config.yaml
lr: 0.00908
lr_head: 0.00634
schedule: "wsd"
batch_tokens: [8192, 16384]
steps: 11641
Each number is 128 + 32 x the weight over the matrix's rms, rounded and kept within 0 to 255. Layers, rows and columns count from 0.

# layer 6 MLP down (transposed), 448x128, rms 0.368, rows 106-118, columns 0-127
[[ 97 130  74  94 122 117 128 118  60 129  49 115 133 179 121  84 106 111 129 122 155  75 124  99  65 174 109 143  74 181 148 160 103 150 160 172 123 158 118  82 167 121 135 161 173 149  79 134 150  94 163  94 139 159 125 152  71 132 149 153 161 106 158 122  80 117 121 130 129 181  97 114 171 114  79 124 150  78 195 174 129 126  92 181  91 167 164 147 111 186 147  88  74 142 142  34 144 109 158 116  60 129  72 164 170  87 190 140 136 138  75 166 175 130 214 141 147 132 139 141 115 141  84 134  99 143 153 141]
 [123 132 141  99 122 139 113 142 156  65 119 151  93 174 102 114 132 103 151  57  97 107 129 140  88 130 103 113 141 105 152  88 182 125 125 187 125 119  88  96 132 206 111 135 183 170 142 159 197 104 156 137  83 150  78  69 169 132  98  99 133 103 114 152 180 103 152 142 131 123  99 118 167 158 150 134 160 121 129 170 110  84 122 127 144 145 159  72 125 146 154 126 119 117  98 119 154 100 158 125 104 109 121 105 128 103 144 108 115 152 109 172 163 101  81  92 143 143 114 155 169 161 110 131 174 134  83 147]
 [104 113 148 131 109  87  93 151 115 142 154 134 193  97  98 144 185  79 149 163 140 150  99 152  86 143 139  99 127 192  97  91  91 168 142  78 138 159 115 126 117 136 112  95 102 125 134 148 129 156 137 160  91 166 147  55 120 113 112 126 164 117 117 137 106 155 111 103 128 125  83 110 126 160 160 159 132 118 119 151 114 142 101 192  93 146 171 148 120 106 161 126  94 106  94 157  70  90 133 157 154 174 113 140 116 130 151 164 129  80 136 150 100 125 115 117 129 128 128 106 102 151 123  98 143 136 171 125]
 [103 215 151 150 175 147 128 185 101  74 101  96 139  98 127 140 150 124 169 158  90 132  46 140 151 140 132 112 173 117 144 136 173 120 148 157 111 148  90 149 125 155 101  94 236 139 140 127  76 138  85 102  79 114 126  84 165  60 101 141  97 109 145  61 116 158 108 162  83 136 124 151  95 115 121 133 128 151  86  95 168 128 102 132 119 139 197  72 177 155 132 145 180 170 101  57 116 121 176 152 176 197 149  59 172 148 121 113 105  99 151  72 114  93 101 194 102 157 170  83 133 206 144 125  92  70 138  78]
 [111 129 135 165 129 143 145 156 146 122 135 101 125 114 143 203 107 154 105 191 195 129 101 114 103  69 119 160 151 125 134 168 155 148 121  93  74  77 181  60 136 149  70 160 141 162  78 181  95 202 103 123 106 106 119 138 116  95 117 151  87 145 153  90  88 101 157 166 101  97 105 128 126 120  57  74 114 177 127 124 163 141  78 126 162 144 192 208 101 206 145 102 153 197 124 148 127 105  57 102 159 142 129 115 117 150 112 144 141  96 137  65  31 135 100 154  97  94 164 228 113  92 131 150 129  92 129 137]
 [162 110 107 118 102 217  99  98  82 147 121 106 112 208 114 156 135  57  88 201  74 111  99 143 113 127 134 134 127  93 188 192 176 153 128 141 101 111  75 124 102 168  49  77 136  89 179  67 131  73 148 160 171 109 190  14  97  72 139 135  51 103 144 139 121  58 214 110 116 153 216 126 139 118 150 110 202 153 108 196 144 165 137 126 149 115 158  99 149  92 118 127  85 142 139 157 128 189 156 165 119 144 119 152 191 181  87 175 171  99 201 165  67 112  99 194  41  97 129 159 148  93  67  66 145  75 122 138]
 [141 137  97 157 111 162  80 124 182 130 121 160 101 139 167 183 101 165 177 205 184  76 105 128  93 116 128 135 134 105 132 124 115  94 127 166  96 152 193 118 112 169 108 129 140  97 127 111  85 124 153 131 110  97  94 151  86 103 155 121 106 164 124 128  71  95 161 151  75 131 147 123 124 113  67  50  78 107 115  99 179 136 195 151 110 161 142  65 185 130 147 139  88 125 197  84 154 115 155 118 139  80 135 132 147 174 138  72 108 164 163 145 115 149  76 158 134 150  98 136  58 155  99 115 109 181 155 118]
 [112 121 142 132 146 126 176 159 134 183 124 101 108  78 182  48 115  74 133 151  73 119 142 111 136 147 147 164 123  31  31  69  99  87 144 177 195 134 175 141 142 130 148 121  48  99 132 127 108 150 147 150 117 182 128 109 134 108 132 120 133 129 181 166 122  89  76 175 166 140 149 129 150 158  74 156  91 124 198 144 155 200 186 136  93 146 143 165 121 136 150 115  94 117 119 168 123 114 156 165 143 145  68 137  58 104 137 164  87  71 126  99 168  91  93 121 130  96 144 108 102 167 144 121 105  97 140 155]
 [146 145 177  89 148 103 118 146 103 123 137 111 119 119 125 117  69 203 121 146 126  89  84  91  83  97 101  89 233 105 153 130 128 176 149 143 143  82 118 144 195  90 101  89 189 127 140 127 146  82 138 174  75 137  93 108  99 164 148 140 204  98 118  58 153  98 107 184 138 111 139 144  89 216  93 132 126 130 101  92 192  79 181 111 133 120 113  78 165 159 171 111 119 123 141 108 175 159 104 103  90  82 160  88 189  99 140 180 141 141  93  81 176 128 163  88 120 153 190 142 136  78 135 121 140 103 100 118]
 [111 136 108 105  75 133 193 162 121 157  62  85  87  67  68 121 123 125 148 121 121 161 127 113 156 136 100 112 141 137  94 114 135  61 160 151 126 116 153 142  92  64 137 145  93 127 122 150 139 106  66 125 183 163 164  95 118 110  64 133 149 136 142 161 121  88  95 114 170 102 155 156  86 128 128 124 166 172  65 160 154 105 158 135 120  94 118 135 146 134  85 142 108  89 139 180 129  97 136 158  88  74  96 140 163 198 126 161 118 111  65 157 147 144  91 152 170 179 162 125 119 152 187 186 144 194 147 150]
 [179 116 118 126 145 103 146 116  52 176 152 122  98 130  56 136  89 164 107 103 153 165 137 116  81  90  29 123  97 129  86 115 184 105 122 103 174  76  93 181 106 158 122 205 147 109 132 118 119 134 114 140 132 132 168 119 120 142 130 132 183  97 149 161 116 123 111 201 119 134 149 115 131 139 162 156 134 133 127  98 106 107 139 133 128 153  63 125 119 122 121  52 176 141 134 120 134 121 128 161  88 159 144 149 129 144 134  86 165 146 133 150 157 122 149 137 118 122 108  84 102 220 144  94 104 138 142 158]
 [157 160 137 146  97 127 122 138 120  62 181 118 177 141 118 159 136 149 122 144 125  73  88  92 153 141 103 137 120 164 124 130 144 150  80  74 152 181 121 128 148  68 136 157 130 142  90 161 110 101 123 180 110  93 154  79 169 126 169 148 121 138 113 133  73 134 127 145 118  98 163 146  71 176 129 131 121 209 159 149 132 150  94  89  71 117 175 140 127 129 150 129 137 136 148 122 176  86 105  89 136 161 153 131  90 127 109  85 163 137 175 127 128 138  63 146 136 124  99 118  83 156 136 129 151 108  98  72]
 [126 134 149  77  63 162 163 123 158 117 184 174 132 103 105 118 108 139 119 116 102  38 119 155 127 143 167 112 163 135 160 108  70  63 154 115 146 100 137 122 119 161 168 121 115 116  94  73 110 157 121 135  96 110 127 102 199 113 122 133 166 108 147 125 168 133 137 121 129 155 116 139 125 126 159  99 104  96 140 155 131 220 109 151  80 113 126 180 116 125 133 146 183 132  63 122 133 129 125 126 173  90 169 145 151 115 153  79 124 141 132 153 119  79 194 196 121  34 102 129 116 136  76 144 142 155 133  81]]
# layer 6 MLP up, 448x128, rms 0.326, rows 107-118, columns 0-127
[[124 146 127 174 160 184 158 121 131 152  98 155 143  99 127 142 163 160 117 137 118 137 166 107 145 124 209 106  87 194 132 117  86 120 116 116 115 130 144 152 124 111 154 121  59 167  82 123 126 169  96 111 143 155 151 106 106 161 168 111 132 127  79 105 101 152  78 155 169 177 126 131 149 130 158 146 129 128 112  77 126 174 134 134 147 132 137  86 117 117 114 138 110 141  79 170  95 119  67 109 106 131 106  90 106 115 140 220 148  78 102 166 126  88 147 144 133  84 132 132  69  98 106 150 136 106  67  71]
 [134 165 163 128 113 176  83 139  92 130 114 102 124 135 117  96  75 104 126 115 137  91 171 125 138 106 114 122 157 113 176 115 160 119 154 150 145 108 115 144 121  90  81  81 148 167 167 142 163  90 130 145 149 187  71 135 107 152  75 135  92 105 115 170 110 111 115 122 112 119 164  70 179 196 151 151 122 123 140 148 119  92 107  69 142 124 115  98 144 100 149 109 154 158 169  81  76 128 167 162 157 100 118 134 141 105 139  59 128 151 144 108 112 177 134 157 134 124 139 135 162 124 125 108 121 122 105 140]
 [125 111 100 125 102 146  60 108 121 121 120  96 142 176  83 138 141 184 136 155 172  82  91 126  51 140 101 155 126 131 128 150 119 107 111 195 114 156 120 142 140 161 182 157 143 122 127  85 127  80 152 163 112 181 110  94 104 152  46  80  95 195 128  60 137  98  67  62 139 159  90 117 143 115  93 184  80  95 202 152 130  85 111 179 136 103 155 105 175 146 131 157 121 118 105 195 148 118 159 104  58 155 100 157 100  96 125 176 144 113 166 188 176 117 142 117 100  96 117 125 183 111  87 166 239 150 139 119]
 [ 98  80  33  97 165 107  89  79 119 192 141  56 147 155 166 102 105 174 141 136 115 126 212 130 167 176 188 120  91 146  69 141 137  85 107 168 181 186 121 119 148 142 128 172 112  73 138 133 160  83 155 155 131  93 158 153 147 193  95  77 139 141  89 136 155 108  87 132  94 164 186 112 132 102 146 165 131  94 115 193 112 188  54 112 147 147 108  59 122  71 101  89 142  92 142 124 133 114  88 130 128  78 109 160 109 107 104 118 192 161  97 174 152 120 143 119 182 154 116  74 182 106 157 110 194  93  73 135]
 [ 93 100 135  62 124 154 180 140  63 128  34 129 203 120 162  63  92 126 167 217 118 122 134 170  74 153 152 121  78 150 144 103 148 106  99  91 136 157 133 157 197 156 127 143 137  34 111 133 139 129 227  65 128 108 170  70 149 176 152 137 166  91  86 137 162 182 178 122 110  80 150  95 128 125 111 132 183  98 158 160  68  98 121  86 164 133 136  77 137 202  91 136 173  93 141  84 128 171 131  82 158 130 142 137  99  92 174 125 133 102 174  94  87 147 151 124  94 109  78  87 150 137 107 140  73 120 208 127]
 [ 81 128 131 138  89 121  68 169 138 116 115 136 118  94 137 122 134 147  72  85 120  98 120  95 111 175 136 164 123 135 147  97 107 122 197 167 103 103  84 130 157 129  96 126 117 118 135 130 173 141  39 146 176 171 168 132 136 210 128 148 146 103 121 121 147 112 180 140 123 191  90 114 160 102  93 105 148 132  97 163 181  84 145 174 104  74 116 133  95 163 115 179 148  50 115 135  70 116 108  71 121 194 136 158  97 166 159 106 137  89 116 188 138  76 127  66 126 122 137 166 115 185  82 139 150 174 197 131]
 [151 165 148 114 142 144 165 133 146 109 120  82 103 197 159  97 136 170 130 158 147  91 121 116 115 163 131  90 118 170 142 178 104 138 114 135 126 139 136 131 158  38  93 133 162 137 116 160 155 149  61 112 146 103  83 151 167 144  97 130 119 217 158  77 119 139 137  67 145 161 233 133  53 145  83 132 102 118 157 117 134 144 135 144  88 135 103  65 145 124  80 102  82  89 158  83 179 137 184 155 132 174 138 131 187 132  40 152 109 135 113 147 100 130  71 133  75 155 162 138  68 155 106 166 129  79 110  84]
 [123 110 165  96 113  71 119 167 147 113 165 138 168 134 147 170 115 103 108 158 129 125 161 130 128 111 110 102 182 136  92 119 106 105 105 223 153 173  73  91 145 149 154  60 106 100 140  30 171  87 136 105 122 142 119 128 117 182 126  73 112 188  83 114 143 153 131  94 117 140 120 176 121 135 101 114 103  76 145  64 152 140 115 105 135  91 128 133 146 160 119 148 156  91  95 164 136 120 150 150  77  91 146  80 189 129 200 123 195 164 168 181 119 134  56 129 141  89 152  82 118 165  66 180 142 135 166  93]
 [ 96 152  94 136  87 153  66 100 161 127 122 116 156 160 108 166 115 158 143 130 113 139 151 140 100 101 126  29 111  80 187 161 129 132 166 121 123 169 123 122 118 175 117 122 129  95  94  74 111 121 199 158 193  98  94 177 102 150 137 131  48  84 116  99  85  98 200 133 162 124 113   5 163 152 147 110 145  93 125 116 111 124 140 155 191  61 121 124 105 184 173 163 117 111 149 155 145 156  97  90 164 142 127 167 108 143 209 120 181 167 137 101  72 165 141 116  48  87 150 128 162 128 103 152 104 179 155 124]
 [ 64 154 178 157 114 128 123 105 139  55 143 163 131  90 192 140 112 154 118 156 151 161  93 145 112 151 183 189 145 198 189 210  39 145  81  63  70 137 157  91 177  87 158 145 149 132  62 122 172 132  92 109 115  84 114 172 157  92 158 157 112  84  90 165 139 106 124  69  53  97  97  75 106 112 119  94 104 135 100 136 118 147  89 134 121 145 197 156 102 101 121 154 118 146  96 145 128 145 161 172 108 110  92 151  97 134 145 111 140  97 101 118 159 140 109 122 132 156 129 148 133 167 155 159 158 126 110 102]
 [ 96  73  89 103 178  85 134 128 150 151  97  95 150 109  73  83  72  96  97 130 130 128 150  95 123 165 114 168  68  94 125  86 120 117  73 170 118 107 159 112  96 127  64 151 120 146 153  96 103 172 173  95 151 155 113 133 128 182 119 135 112 143 132  79 145 188 172 138 126 154 151 150 134 185  49 170 173 163 154 136 122  90 180  99 120 117 104  86 109 158 111 171 177 151 124 172  83 142 120 133 123  78 150 129 158 152 128  82 127 157 127 173 134 116 136 128 152 155 184 162  51  80 165 138 109 129 125 194]
 [144 132 133 155 209 124 166  93 191 123  44 153 146 114 115 139  91  81 149 150 147 121 166  95  41 171  76  95 144 136 105  97 112 189 139  97 172 163 170 134 100 107  99 123  91 119 119 159  93  89 109 114 113 135 128 124 119 126 144  51 124 200 111 128 135  93 173 130 186 118 128 149 174  99 171 164 165 116 109 108 192 183 110 108 131 168  69 105 135 130 164 113 152 141 132  82 111 161 103 129 107 129 130 147 115  29 143 122 131 119 141 135 172 116 207 137  73 123 175  98 151 153  80  98 123 132 154 138]]